Part of a small language model's weights: RMSNorm before each block, a variant of Muon for these matrices.
Each number is 500 + 25 x the weight over the matrix's rms, rounded and kept within 0 to 999. Layers, rows and columns count from 0. Numbers have three digits each.

# layer 5 MLP up, 512x192, rms 0.0853, rows 60-108, columns 0-95
463496495528485476488529503485511526513493490497513472489553486479556518517501436528499485478462531517515490563487479450541510481496505485508478455487523486444499519445481541472491517507567458508532498504476503519481500541463497513472463479479493503538516517517522518514484523497506489503
520543504531521504506502505531486487528533501492512468547497509487493482500517514488496510505540494463546517481516509492537548575503499487463513518515487494507474478518478528478512456456501523515483469470476542497501561428476512519503473480478457478435499513494497495511505471484532499531
450486480504510516481483528475486520539529559458510491513489466457489514454505513513504550505491504460520486516518528519493525507527526497448515477534511493521500542517512501476527495474480496542528456543489481522469504457488489500476535503504477504486482517514459463422497486451503455480
467488524512526512557516468480475493502485454516528479539501507518496454512512503481512543493501521531501454505493457564522505517488508493466519481464487526446506488488533491483519477520554475472477485508516491498502478459496523518476520519521516489539504512497453472510510492474498491488
513493505466508495505501490551498489471512496478538466492493502515496476467519520497481472511492493480528525519500476510521552432484531498450497518524504554515492496497528524483516510486546517516492507460491484476525499555530484470507533519496544500453540536523471510529514500475501484528
514485507509508513539519487518519494499486506466496478485462498478507454518469521539466513494522493515519523525491516543496455493555477474509514488510512496501497475485457477576500506524480484497526485492505467479518427471456492503484454500470435509492484520505534527498561499472470502566
496496501484491484497481516478536493456456480508525533480520515470471502514489486496465502507492521535490504508498494492524476510523476483531520484490523459507492471457527494510537501469497484483481467521485486499462487500488494512493491520520488517512493485495508539497489528498523493518
479511551533581543483488479494489467537468483539458501459516492537504500531480495502517512503513515474471462491531546510500482565473503506491480544481494466545475496466515495500485507482467460462498505478471489504490510528485512512518498533495509484498554439464490491512503495472516504467
488491505458490500528551470505499521466483518488474506454556501492512490522495460505514463515454506509544552500500493506495455512527500525545509467522442528498490502525535486455513514501505528505514549460524522476466507486489495512505497457500488512486509513503553465528471532477537459461
504467510542542491486491489492487532465500500512503521539498482473497483510474508487503549488520487524502495478471525523502536535506499471526516481511460488526487526464524533500506501512487509508493536512493547535513521467511435528515518507479525506474516496503447517470529517479503496510
457420518527528488451488496444466494482528430534523498472504511467498496511498474471453568547453483529510445493507453507546539518509517536495504492524509474483464516465550508503479512509486537538501474529509492474419497486505529537547466503548500487510558492462475482525510462528552538497
452515496495532524536522505507456470514536512512494448498467461491455491530483494507499505468467472487540455546512502489508532520540491488436553523483525501512522525475446488451526503448458483531507487531504508501492509443497461506493492489503504492455470498479461509518504495488515524475
535519488527507509487500446495540473507517530479465518485517527468492501494507512478485446545477494473518512467458475489502517550504593477491488487510541489477468549519485471507506523482478490533475519527428499495478487497514527518519518504522507513527493532538517476460535494502488452470
491485442474472512488490495475509500516498430511513488512538515493491488481527490534475490485509495484494471480505466499489514478507512507525482484468483479478508473509528474526505479534552504490493545567480484511525513460492529521510506468520494505500511464517471506531470535511499462511
461462450474534524550445519519511501528512476502479486517506493477542532496502502460486499536486492485542483540459467476515493461491492490493497451524527465453489478474499484446543488494450525500552466447510505495487483498505481491521484521516539471483552496473537479486531494491469486484
512511527489474506479513460543437475507496470502517510476475552485511514505500512480449539441529481511525506498534510551488483474514503485526491499545471554473505472528488526458469510555502524551477541449459502518489534494486471512532513532466517506458522509470533467541527476479456512522
497525513528509470511508536482543499526522516494474508509508496474448509497462557492459493519521505512480488513507479502512443484486472493490475509530544429494474470474534511505488451514495515550492506494491520548511540524475494523503502558496485519489511483480474483515531530494456486473
464498510553488506493474478430503515476451508555551483492459508513510475486567544481474513501515482499508509526479505507510474513514460513506480506519525477504525446497483514523531488467509507483496485494531515534504465499512526557493509486472508505504477489547484497475492462495465548487
532509471495478505495453504499523494519512523474502477503479510479507514496502444506518538519478519514543496467491507478505478471521503517507459503514508512487507512476516499517537511500511501518501512470500525486521530534505500537514493534518535513539468492498497493462480497455512468460
484500545532479491509501491513520561517492524571499504458529467484475486540471508499501519485496533474496554502524485501472514480528525542513493499537432496480485504489457464531467472452547494509531474504488512509492483510475494516451496459530560505479521488535530457482471479525473460492
491558478471506471482487536495484496534536504507489475484451492470485490512475541484467501477537485447473482496489537470489503489464494533473511493512539474474449535518463493547493520490458490505485478523486495500512471505525484526466491496508477550494486498523517469482518529491494463475
484518568499468544502443492531497495505508462516499521507500487483462508459480480509476494553493524490475449515509506509500486482499537492509482493518513509502481514472504499478516495505479496507512507500509475519507534480470513509568461521494498498506497480508473551507489509508482484541
491495527454498496505487530552532484478470558492519514502526440546508501513527517543469509509511484474495515477471491499543505451519481480541454478526507513505497496485477517524513509473486490542559514508482477494478465509512472506509490474468499502534494479518509507506520532523461513470
513531462496490503505489492510486462533466506504515506540501515501492490471482510488469498494524503507517459499476494501508501505537505503512491493506514477522478499496460522477500517476535491503473509443522540483516507495533490521502480554496513538477480497530530488501511485488447478490
478505486485537570542493490511501523492467524513476552473512541522485483470535537534513553543507457486502522525488516514518510521520495482549515498548459516493500475518536488511496495468552540531497464529521495526488471468527457542494521448515490527484507475547483523514487473542434495496
473474489493463479508537522499528462515471508502518531515489519496518479564514490487479473519508512527488504459466566508512540477484485524526536515444525528445446503544486539496487496502505465530489522505485437529543502470475517515496515452526509452505514482484512518497474496503503515518
489496495456498494480497512515523493495497427507499510537499447472502481557451521476468502457462486478482512517484525460526508499478510501500495484469491534502405460482519511505580522513484479529543480471511476471509479501526515494554469430512509551497509458461511511491532476458464459499
479493498518476523474514544500546458474532495526539521497492522531506530518465523459504481492514550519494532509479462527490458548478460486503504465488521502507528508466546453536520510530503492474491515508532501525483542523475492486483496530559474467547494416533523520507494529531504521469
512540503505490535520535509459531531478513506501467488506493499510471515544532505478483478499480475520512492456498510553517508474503527541502460487489515533521526550487529495542497496557487523482475516504509473500476446534464532495496541496535515480479464481460492511465515479522450521475
497492522458468513443510497467505486488513477478482506494475489550489543528490534503554509515517505506521516531499480505474479533473509503517509485493476476458512480493509501493515505515493467486498531471493520480501474482536496475517482513502534524548494522470514521475519492475461493495
465508457542464517490498478533493501466524505545560487498514520494478529506459486479466540490489549481438483486503454512516473479512455485479491529491506496468477486477489534566528500583512485500517482467523526547456541506537499470497513503511531493463539512493495459510518554474476533513
466483484496517524475479512496527529527526485450507433478499493523523503505503574487489510524520501471527472479529537479522510514491487468510458514474505489510503521499472495498499490510519483509521504486559492537551484494516533530496534540471509475502450521512474540470465557540488497488
494528454493530509480492510489522504490511505514488485490485526552494521527521498502472519501503513508489527533497553516539491521456525485534531523509538514521514483478492530494518534526480461454492491518488493493468473526469540559548502506503467515547505514484503470500454447491479530502
530505487529493490498539466493507511460532478502518463517466515480475505474509462463501493478550473501484429481495514487459463451465480504517477470466509439481453534532472499487541505523468469485450490516530537497478504447508465468577482513472567476503458530551490558437537450491554499505
520462504493496531538499521469524523516534534462492472524503515501482480511481527513504469469519505511491490487485482484472466482480515494502482527519480504503493516506468520526529514537520479529532521553533544472502518506490512483536504499522487470474499512502456470460540535487532503501
493482456472527479500520492513517496533471457485535528499536450509492490606519480544488506545516502495511506495523487539513515529490522444556527459482441529560498512495541494521524527502503526501477499484488495471515471469481530524495507513525510559475527523497499513526530501486497486492
493485515467495490510490442506487514489527529491513516505463500476472501522515497483516494468496522525515529539498492505513469488500453483503517516472480494516517464538490482498488491510486526469506535507472503526495466488497486526474484509493492516465484529494500511503492503452452497489
494494474493479483494523468463502484511460517480527521490471497504556451489514498470463492455504504541438479501512471481501494506496472483506525508483482513524516515509537515478508490495489473449481545522488474534475470524532519450507502493519480498519522472484470495499514546449488529490
528520495496501490453450485516517513534476504502504503556469527519503522501500524531496485500489459484494517470518495517500500493516483423440496524491494542476522497556491513481489509448515496485513484440472490484477469472549505474475535501487419508511537530556514550508426525485473498477
510499536499492507485468516509506471511485444449508503500526493512516500503498557483528513573475471532494460507483474545499506518504522494503463526508452502557496496440462510514465492474509494523501500503484527484485454503421502535492525492487462536489490479483520554480496502508465467466
485536467553524471528524501500465483499496498494463472499494532505460517484557456502491502482494495459493520484515486478558501492493503484501505516513543505490507519458497473495501497488455506501501503495516487477511476528475515518450504512555471510479507501488482520505539498513485495473
500458495539499537494494543470484450535497485513452544514485548453476474528533511516464463503493473503463469509579494482518463479408480496500519526499506505534513495489485459536470480496536542521521506511547511470547496500509470508519527487512502492505476529548511472504506513509499499526
506539463444463478480493476486494549495459521523517502453483463538463539445472496497506510530462508501510484469483475476493485505529546500512526555516449500509430544493519568503513508497433494481511491469511483524491472502504483494487496502510500509471482525488469499508467470510499514461
575482462474503474505477487502488524492469538502556504524518486483502479504471507495490533496521487519495493529553514488524475516489499497497485468497482493537480539465498552502493517514521525509525466561459513481473482488548487503517543507530505478492526491480496487520520554495502450486
490510485457440543471514461495505505512489511522474462513505500529487510516476534469520512491512494492453484470492549500523493495505534534514479512480497494494536498508516498465518489489501486488522497527486446493491474465449491507533505521488497476448513464530461552528538467530542470494
477478467508496487476524452489508498502521493484511479480503503537479534505479463483583467523461525501511541561466512537549482535539498483478458520487515474454525490579526515502489522462487442508467514505561525522522483532457495486517516463489536555497470492504538486510495525468505472424
487513505480506540499552545454520491501493434516510499442534492465512455523487451467460487472476482487474490505498538489493486498484483489466468533499489523496526509489516492414492500468525503483537524464488499502524482483488501525502493512501552466505526492524449502515482489474481471484
478493525549515478490502497535516483488502553498468554443508452514522520480510546511528499490485500536486528526510540497511497463499481492513473497489513483503476477475511518488505497506472526518539503500513553538521484504438442542482512520550528503528480523499461479477515525538525486477
481463525499508497497477505537535458469506452495488513528464496456501515508475503461475463494482503524478493561470492516529484468535474516522517501498512512531471469528511517476490487472489487499484500495462527504506543556542490518523433525504509492533504473521462498513481424520471481525
# layer 5 MLP down (transposed), 512x192, rms 0.0869, rows 60-107, columns 0-95
481513475571481513440551497489482528478520481473514493489457478488511546505509522515544518591460520507470517504480500516524551550491477481456493493532513517514516500523543531534489474505478474479520519482483538522502484525554506495487478516499465530496496471542507504509472492501457505545
498479472473482533472485533501491472510494507507493514503517526507511462477516499509535523544472485478441521533454509486506462484532495533537468488502510528547537497532494484483508521525507524499528522499542515577515470479484516519489472539505522530525505548487500468525482492562480511517
539470517489488510476496478478475517555544550490533515522464512465523484506492457518475489532474546518520539564468484501463492486499503539534504548480518461499507492528512513498506503499523479467472493506457528494497497485486498502538475502451500478473514516493510485491473503502554490556
460490482487501501560528471475491505501490471469497529510461479513480517481474541465471515493515518510499462514458478455540525458472529547536523529461525454531529470546488505527548481507501462523537470474496519551460469496498512536471487476514491498557518479523483518495491473541502512475
504515495487542493497500476544508464519491532499538519496496509498453461498531483518494469527443510501515498511503480497532517522488449483509488548510520525488534499478519482511552518465545505493524475526485498522501514520492492536532546525511551511458557527517461510454494499510506493466
486516487500484465537513531500467535525512474502497485479479477501491535503481478554484522479492543549490512508510513532536532499506502472545447517472490475538482482459496505522524525492489469493489518465512456487497472532487529500486505526521418488486487482526481517498486496458485556492
488487496483529492522510479533547520521507486520481457475492495495474529524519529486508493511515486528507477512521532531532517529523525506506515437492539483485477489442472478513484511537497459516532488497479552488512509475512523503516508522513503464504507483484486452524488524509513499490
459519501503498514462514494494472518450518548520515481460451501490506496499490508485508462463462490486477488461485501472531470506509447559463532497499489514534514474503524465528488548498488504465431540515448536478508522506545483503516529485514534520469488513518511504466475502508526499540
516527489498478505497497497453498482534502500500521538503506506489544526499498460511555479534520522518476476518483499495517491525521498487519495498473490523485497486534501487456552533498491524486545517501495490494462533485532529502493521510509485449522554525513518546503520485498509503493
483548492462475539513482509458498462509512473515534509506501495525478510508486500486487492507485507507521514478529494537515501511527507530496468488440508508483495507521498438476522532468513479497515480496495485522511559516514510532472500504504538533486503453486492489510517477495471523512
479518534548479482464521497543483478518523513522476455487489517469576516487523461472491532497482475512525509458535497479476516447500485490529523507530479509455451508510502527517470529480525487469474478500466539500573538519519498479514462515479503485512509489491539522486481483439514535467
469477506497500520480508484504469479510519490494457505498504482508511518483519482486514562474517506540492546547492498477493491497455463487486488514548525499464530505502510532466480511465498480535511493508456508468508520475505413479530527528461502498528455458457506492490496505496491501494
514461502451502449544461522499524496518496542498547537541487521505460487479515457511490464518498506491580524476511506545501499487482542511506494490500514484518522485503512482455495525537459531483508488531511513460504525509489534537523489475510499456469516491530489499455518510514471534509
509477489511499525497486487460489485487504520464516500534532548479474537522507568508530538483482488503448448480477510488514489489463469479509490503489482544482473534507521500468514551498523514502473533545506525505501497516506570487521484510514512521525515459489483500511478487463461511515
505503510460505500467455503547473483451496461508511484537478483510504507525520464521483491547510471523533536508485499494531516509482492488533532466510481468527482514507492487503502516509528549507571510500484477526493484502483519521496440477472487476532514474490474473463536459491431504473
510524451468483499472509506526529541507555481486496453522533500461469547477520540519463528447499500492477500485513472481497493502513496462496466496499562510536493499485504497533499468510475496540450522484474465543466474489441490488471492531480545493444515517508455510495502511502472541476
505484515505489493527498502495498426537497520476465471516481455513507551480520476513485456515506458495470542489463489510485515496520508492528521514445537561527478503485504533534536500535476471482543517511493514513515540495531490495531470546504499517531495515504489514509525485515538488478
508489512482477488517537484493469434496553476510497483480508480498499454548484515495501510517448517434498453470527507507497501486475479523493533517520493498495535518533462506499507510469500523498515448497493529477483480475468490543512501455458460456518491505527488507512514501491495525518
508518514509499472491489524475456492465527505518531547549547511487489506498521548447491510457506476533511503530496506494524500525511516469477507524510473493484532509530481517495491508506514511499520489548480472504481497473499475475522521503531485510500482518509521505483485490528493503496
490542505495507488495516496467475513485496549510509491460513481420479507461466522486450511550511560525525513521479562473543477473476451512508472506486496545524478500480546467500481517508505508511506498510477515465501459498488519540492501474511475493484544495497496470544513500461501458473
523519488539467493535481492518488502496516518513461486485501499455529490505514547474499488521466504484505487537532523496527521468481489505496477508533508498489498502503481566505506478505501502506513525528507529534503471517504489533512514524479476454508519509499512544499502475525491501518
508525525506482475481502496484457485525489484510460474503504498535533478485474470464501484541505509532542484544498510507544477477513535522513493574505476488500549504527523481529460515526517465476507491514475485484494501505495487496477497515512482514511512550555520445504472510513478491509
536478499507554468505524540460509470498567480483493523471463556519515536514500479458493471532557481469496488476493478516504484511495517501474513450502465493485461486482501520503497479505496500508493478463489499508489492479519520510499493511464466468481500475510497471496520524510512501503
467485506485507503520489512493479524473503530515488512476498497520529496513472476573511501471520501464483477491510469531494511494484490483516505488479493498518511526467500511517538490498483481508508463481499496508483504484501469529477469503517467464488502482461501514435513465455482525488
505515535450493542518480495500540422508448490477511462473569502521506502499509491520478447529495527496522536499551552515551528489488515487487542547562499497472518493533487481545485504483477532483444466527470501464493466502471488531482475481519504515521461474510524480512529427515572503484
492510507476506513526551470526476491493479532484501536477478499501455495499548465543535504509542446447538529500511467483498466480472491473502507532471517492478524473458549516505462493536535505502506543540469477459465555502513485540496506515508498501500483475503495445523513499528482523485
435536503462497493479487492487496500511450483511483524488512487452470485500511489481494482507487448476460507453480516473474469523509419480514509486489535551476508459501476463510491465550503514535513494528440491514562493519464533517499504474482470450512506467482492498493466468557466488541
490500456462476564529496482520476501525482490509550512490530501480465507454490483504530494469506500498471486508483495536511491488483473449465516454497482518491491448477459511461471490523494523472509481504513511480518514531519519450476528522464557474471445512497491501484485489478469518491
518462539530502530517501509532492468524516477503473445538517475464499474483479517516463491519509502459491544488486534464510501518514534501520481485516475518489488513490503483516466487500511550525528501517487491480494492479503463510529448503484492517550495525504484512520522513497470517494
469502483481471505491493471524521526502493506501504545496477521484484499503497523450512498523475513492522480500529543497524544516471506491538501483477513486484462517498460508557508508496482481511498514519482482483509468511496522480504520460467516472451502503508513482497537461506516490507
473473549494518465489478503482506463493536494492520515510539512532490536466473486461447516434445478546463455484490528466479495545505532511516511507476540485496447485509490494529507554507498509525518487514502570503493476520501472514515475483507450526503493541478466497510523452507491505486
520505472468493475506449500534475507531513516497505504519444528477518481499517439483517528465526487462487474478522500484463533509516538505475481452466445480459474476499479527518487493544514505535473492512441513487467552496491484494510475490469528473515504500537455499480497497493514490472
505504505474484514516509498460488464587507460516517511555483521496519440469514482470517525493503490516503490464477500506520527496532509506498462470519459541458528516514431457511495476491510514497531466484497466487499496496506462458505463481503534500540485523503501467523527495511504490492
534492504474504484476566475483510456536489503544489510519504544499499484486525506455521519501529493475480443530461541477491474497517478537466515468523510475439465543517482535512544511543498462539457510570526518497481504465496449510524523517458557531513476515564478521511515462513532476507
487475519520525535546503514493510468500544478523533465529503512533501526495544481486513486532509488504534468522488491429535453486481493547458452498481463512476495551484473562513502520501492554506484478516496482487510481549492510522500490473534489465516501498503503499488530501511547505547
481460513477506461571429466484509510492529462481536492518506477512536494509549463494497502552475569504474502480486475457527502510500480541505466480525542482457476479518475502492522456457537496488519523491520541508476498492475544542503480514504532507534519474522517491490481529483507522510
498496506518520489511499525464508481507524522440493488500553516555511539496502550495511528513475481458510497507513496453444503498504516519517467502487527533460461529485472502494479511488554511495476462509514538519514510451516522497500508469473499500522487479514532526502470502464504478521
487525482513500465475534486486505475505488486482487511504495489471509503539496465509483445501513505452528541524527477529500533465468487484521495543484477509512468592482540479546495519503532504489471504462457509536497526505520500498488491496493484478469534541514512503517474536469462483519
490475532491445523454421446476541463468531446481566553508493539505453522518445490526522518529496497482503510478471488530475495511489510516483475515520509489502495512503532471489481471501499543517504467476521470487535515492499526456488484513491563534556518479451504474529525530504541486512
462500485511535500519489507448500484486500531432512493489484528468499494501464490497520507500477538469502450481521486509515477529526496529474540501495545512525532509469470520471509492463488511521530512508521469509550541536511512506450483491476513478516451483514469513432483527518523484505
486541504473475467515493471510498506491484479497501543494505456521520502522464507466541505504517516497493467510485479510523456517509521475529472493490515521526516485497522522439512466499515442449511491491513488526487516470503486533462473542461510491532496512499497492471479487511516551520
513483473537524498532505520516505486525524512473511509502506545526515440519486454531472473521505521454528548532523528547502504538467520461504526494495484474510515513528493488518508482493519513518507514551504475527489494448469463523508523536482492536485491510492508514445463487550481498503
523458470478507523505477482485501495518511502462463500472485518513491458486499468526481468478508466521479538499497480464528488473517492512470489480531463488481536488520501474528533516503534486527533520506505498456493495480523460487494490533499500471470478511496496474497490451502501534501
488499469563494505478522474498496484483478480497473445525474467481514472460515486511574500487520461502446549510541487511509451526499511499435486531555541562484490467465489464483540480491508502522460497511536488459474504519474531522487506508509483491506528522534540467491545480468517497491
512533494463552488522477521504526509509525495568469486475524534486490505550453536465513534437498495502445547450505530483480491486511518506460500549490553474530497487529479490523515497564516498475468497518505518457487485482457470528524511512436515494490473490518542535544561479503520509497
514481511478500574508488497455490481515506552540523514463526487546499527535418497525520433504459510540533488518473554457548481537514534536500493531475523504496486466499491526510496512530461510522519490446528482487513513499501505472475491502476500463526483487547507533505502555493519479495
500510532516469507480502501481547504518560490520519561511502526496488485463497493494461541527486512528566508486511479497469491548487502538469509498522471510529506479475545477459474496527515466454502476481525523510482512542469528499503508512516541465529511481498467480473547487518479483511
525495498554518498555495512529508524505490478532520511504499454481464492512511492547506533468534477524514529499472477480555526504461489554514491488514489442528532507505515506456480468568511533450477527493523483478491503493472528520518505507550510501481460483499505513512429534500524467490
# layer 5 MLP gate, 512x192, rms 0.0827, rows 61-108, columns 0-95
473494508494478545460488546480499487510529518508526471498469489500522487513472519545486454517487501505468487531530459443512490484485533489519454478535510535517509492499503529461490502500526459502497523500537462513455461474495500513488480491439502514494492481519519509548501523529476455475
499475527498478497499534508474475509514498485534508553520491494527518472510489490491482504450474486493521526561509535491501539478498518505506535522477552503477421512530529504531510494478431491467458471503464501494529505505490501484512476494507517429477525517540487530513488495501515503518
508518528499543506505512491501488512514496491539522502485487475508487454502439539488482528454485537576472509534432519520495508516495481533491473504468484520502490490507489500482503495513514477498498501554499522521509465482539515505494471502464488495516501474495478503489511513547469496538
517537494507498460516502515532517500508544514537519503503509528486509487470484522498507500518504515489505489549525501516481502487492541536551484474493522460493465493504471488461519481468522453499525506556480482483546454457519503505502531478514491488519495443522501503520501533513484494488
495526493512483539490510462498478554493525504477468487493521526472485485519527515492492513469538507462517508501519510451471514510487486503521460487454494488529504516466527508491508514476488447521486455538531545465476518479553488491539483484487513491497531534505486523530513465497521534478
495512514473514491479491512523489489524510517462520500508489497486494497533508481497491519502487495500517487466548506463510478495478501492464469523485542515504490492531484496491457499500477479500490547495495509498519459511513513534483512536485549501500439466498526503489574495499520500529
483515493501471522434512450518484488474515453519513463504472496518531530458511508495493466523542452523542499539530509509438488483542483455497491500495490506542495498507520469447495494483453533470510466479504542507453509481515483508545497488478471477469511529526527487507499494516516475479
452525573496512463489493514444501525505494453482514516499536498501515501510485483497533490486482495521484508473549506516447477512508495523510492517498486497444545523498492484537505467493486519530498502540453526495518524485500478519488504538498491530481484541525505503556555468522456484506
455510519484519486514497528451491481505523480515534539502490490515551486516496499499448469546496497461451461482509525486524498507516501538487486490519487517518505520494537494516521516513463536466496490523501501475505511510540479506517496542484480492516489480495459510483523510488549524483
516446519446506453534491499512483480471566475509516513533503555485496481512519480534468509493509490533505458473553491457544539494495473505528467501527463534464449511522485500488528545503502460509486482513505517525500487471491476492512463529509510487497520449516513503508491502556525513505
518534564514481493476506484463488478525530495532513499540522524489509502497485502542505518544509544478528494506505500452468516555455485565479491525491479511511492483485477488515500504524460513518474465477542531516485507489483486535519540483508472510552484505514512531525490480478474462507
519525536518509513539488505527503510500464445502522527459485503497527469490512480440460482467538474533514484455535489481491538490486497518525510490523469557459508484482486462529465493485485541512546484532485517505526489529547488499451480517537477448507522480490509481500507458480535533481
496486518487495474546458476515443530500510462500498452490455506447509499510507501525528516522516532513472504490522495509510498537503498472489530563500474449489484512535523547518529524468452509543473476533494487484506495511525512497497512482477551513509483470502452508497480516485481526484
537509518512497473454524484508535515498535486511498501505461535496499513494461539502472525484502518481497494531493521543493524507533502512477498521487508510501486488545462538510449497524494528477448519539498467496535503493540525485511533458480484477532466516513512464486501512547505513515
508495487481510473494541470481481527554499517527528489497537500482526510575523494503499532527527514469570506478542503495507502523501536473480492526498530497491537503497502518475512471513467460494461518503503494525485497510505474474446551452473509490503510515499493483467507500463499508538
502522495478522524514492512496467511473488479438516541519504532522493450506509504481518513507485501489496475465480508490501511467455488534524475499462493513514494502507503547497448479530484503475536449493497511490500524533504465557502531541516508540470451502464460469531477502518516553495
510472499464488516510515481492493516484529499497467444527521567508499517519457509476499544497489512473509499478525528540498524449479493544510462486527481528484536490543527527502523500470478484481448482561464536523493426463530558524498496515495449456482500472490515424457562443520513474483
503491531471503517511478484501509471536500531459490475511462524481484491489492462547498493492516497478497496493482499491470461506512482516532487533472487472495499511499502504523513501519488470507473473515526484493497487503488521550495489503510470484484491514503456508470491521479479528525
473521449498504530527453491476465479477495512476491524511568552503540505494472549526521466511500536496541532538477504526537484448525498500454523465523496526489474516491459509493498525518504461537522494469524527513478512500471494499504523480517534481494482486498493499475486485533460467496
521549484517504462453478537536501525504474521437454485485480475499506500482457531485528496490512485558478492481501511494500489504455454511520482542471529519498482521511544510511514527490498535515460508516504484473478519505492468504478533454497514533499492516507521529509471508525499519506
495540504529550481521495502472483519562433462510461506467489504556515468464493477505514487516503490468500487501487515502533496472503564517463478505471504529538516491510567495534517498512448490507481503472521503493516496555511501479494528498500549464521502530507506505506478540503511495490
474515469514489491510530493534548458471506524490496498479473548500509463501484512512480556439531496494508485512478506550505471505509476539505496479518470524461516475518495489514511510476473493511512477511483444510490519507467539519510505495482543518498460516531475485514522474544460488502
485497477483507519489500509509485487486537490480492505497523486490468468535492545514484496525496466499512483513460522484466517499493515492453506518504494530485527484486489471496498498498504491485490522532487461552502475496526482563492496486483502473490491467510489467529518514500506482500
472496487506477506510487505470479533523508460459511512523474560508510481474471521466517476465505463507555542491440512476523486476514483501462465483520454501479473516550505527500514525516501521509477453519504489497521518510498469516483498497509546484515517503526509555482507484509511533488
547484479524498523516503470488443492493506454530505564499509513557504485511523496533511540565545492508499489522483477507440558501498450472488517444491510530514468524515515525528497484487504433522518509506428492520505518443549502521504510497504506465514507511512505483503503530461476513512
491512512483530533517485503514514536470504474505496471544447505522482493532473519477512502461485496508452485528455509475509505490485540512499569507504476439482497469459522500489533536539444513526488476485531452482516528466505485513535515527489477498492518464494435521498503504489519468502
512492517462458511462490478473545502497523508480505493528496495534488465520541503514494511480523513508491496507533508502514462468493542511501500551480467510490487516495455512446461518506544509536501508499474492521508463500462494550493515474529461533520592505507532505484533530493517549491
479488487504540504499485492485485492526470490473486506505561490504518457464467466480501443523488502529492542518456472493476565465542498475515481502510526503488496483503488486485466509482534478535499524445521498573515549524533479526483491457509473487537486538527504511480495505534519473476
502523479492503492442514468481507521499485478554475504507504559510507500505458517488521541491549548474526514511495496480468510480521472510512530490516490478499510500513520503482513472522513492453530527494465515498464481479492495500492511504488497477529485503515476541463514482516480492496
514544515499503491517473483499548472464441493524529505510470543501530498526446493490504509467512518462499487502486471532543504482503499530481445516486511583443479530509484487555519505501527512512472509465529469535487525496502515509513475483522520487437513476502527483477538519541486531504
520489505480538506521468492502566504516495512484468518497524517526488514435506516491481492533486509515514478504529487461504528517481471523484463525467540484514506505507514446539478485488492472478506505513489533516516500528461499475477507485448507521541528544485530515492505501482456496494
491445521513517558500520506481435513548482497537527507496556521537473483525469558450546535471490511506483475487480503470505496520469520490528501539498486517478497501516521523495526524466507504454501503512522516495478516470537515498488453535528504518507507520497470508516488493493486494509
545498517584565478478544496499507470471525485550537556512493479511504495442517437418516493509539494526467483495521517481498484499469476518515514472440470501495438512522545482485519488540477497493453501478561532508497506487528450485516511458484556468541549546494461534459525458537526479508
506477516532481515523496492471470488503535465495488473515496507492475471496509497495462495460555499470517477456489474494461482447505517524494456452475422533521556470479564484505465512500484569529488520499443507503504530497522468536519504495486511501463524544465469461547526529504481552516
518503504507533463502483437506482486510453449509525495516527529515523474527467467500516488481489490474448454488457531534463453500452481515546457440527495505502489512502500513529513493481463488488492529509437505496513487481512523496488504532539497517510482513448504492502468480470492519494
506474505526477514470514539525524505502497486504517514455515499501500508514498508537490495485486508483505469542478523479483505481498525529507490517486516491486507513490504487508503516499549435539457475534537502522469500450468526487499519509511497518504478502522498485481526511486469482488
456515489504499497516474523499498486526556517504499532525493495519473497481495529533512464462482510500493533501532495490485479423572494508486530512478500494513488502498503474529507462495482500545497530500493492502527521435553464515537475523471508516467506503501518498495498538472488511445
530490451511491501495504498513493514523475445540547572556507520481495489460508463480513492469514442566514504445461518470514499492542538522492459526490473507462508503570491529475530518530492534483464476467516490538483491482517489485461500554507506486491490485506512489523480496520495498513
531558510501454530520521459491542456477486473436522514460495534511567513498466531496584486484487520448497513462538532463524545446452454578513476481487555482497475524510521512497499519550460504495442493501528540561491512485479504506524539521474539492524449488488479505443486474545521505514
581520497486450429463470499502520496509540518489518516498509507553476491493541520500462498484515534504470526502484478532481490509522509476510518521491517530504480481499480473500471497455463514530483506526472471529505507478481498512487513474516501531485518478537514485543497520503478490504
546486545564541513494461467457498494550530447493512502520482535495535506508508515507553491489557506497544481508491488536491475518487470503477444517483471494460483514479488494485478498520562447459461467512541523514502472516531465492565464490518507535543502479559506507468527509534452512460
523449464533456528511525571502464481451476440505511524470521528490523481495507497483502488481494503530453531521479538531471463516500482491503506492494483513512514506549498458500482513519472512457465484530477489521501499486497496529520495502486507558456505541476508508527488526479507558529
512556491500471508503500496501513486485498489471513520492527544457524502448524497477498500503490479510517477491525462477492485490490521505474472470451477490484529537488503532545496556514534522497507498523506491496494497457460530498517489501492486460508525522492523464571500542527494506500
485540474518527498510517516449500520480499491461530502491456534548519526521479553463505510483500488488478473497463484487507478514491524457496494510502516491524546522475486525520516462490507514470476475531468482513501472514484508471489537504516489484494500541510492527504490498515527495465
510486482503552481501463487489508459500528511463556440507469535515481479492488507475506519509523529549434537482475487538482482532492497480486510475546441529481531506473479471548484435476472463490477489558486550463502477453452474497534514511521492483538497475463504475481512516510484508484
519511477464508529515457499531485448514477489488528455449517517499513488526445494518533522515496480534469468528534489536452513503504543507453495513491515496468496515500483576514509516533473498532476525499485473477469549509484504498496478521510542505533508467509479539526503477528505498482
504489480507499515505545485514446576498496521538507533470488486506558504546512471506515506505522453496517468507518513498513498463512522465491541486535545505481536515470514501522478475499469505536525509524510524485516527486535506518487452506550490497450485512508506507513478478476493517558
536470507460563452506488520500498479536506541508478514532495493520523513512493486499490501507473472455455453515463499491534517523520562521506494526435506491475499507534507500483489475492508506471486509496481481502504510515506490467530512470520559487479499494484521453530522527473509503464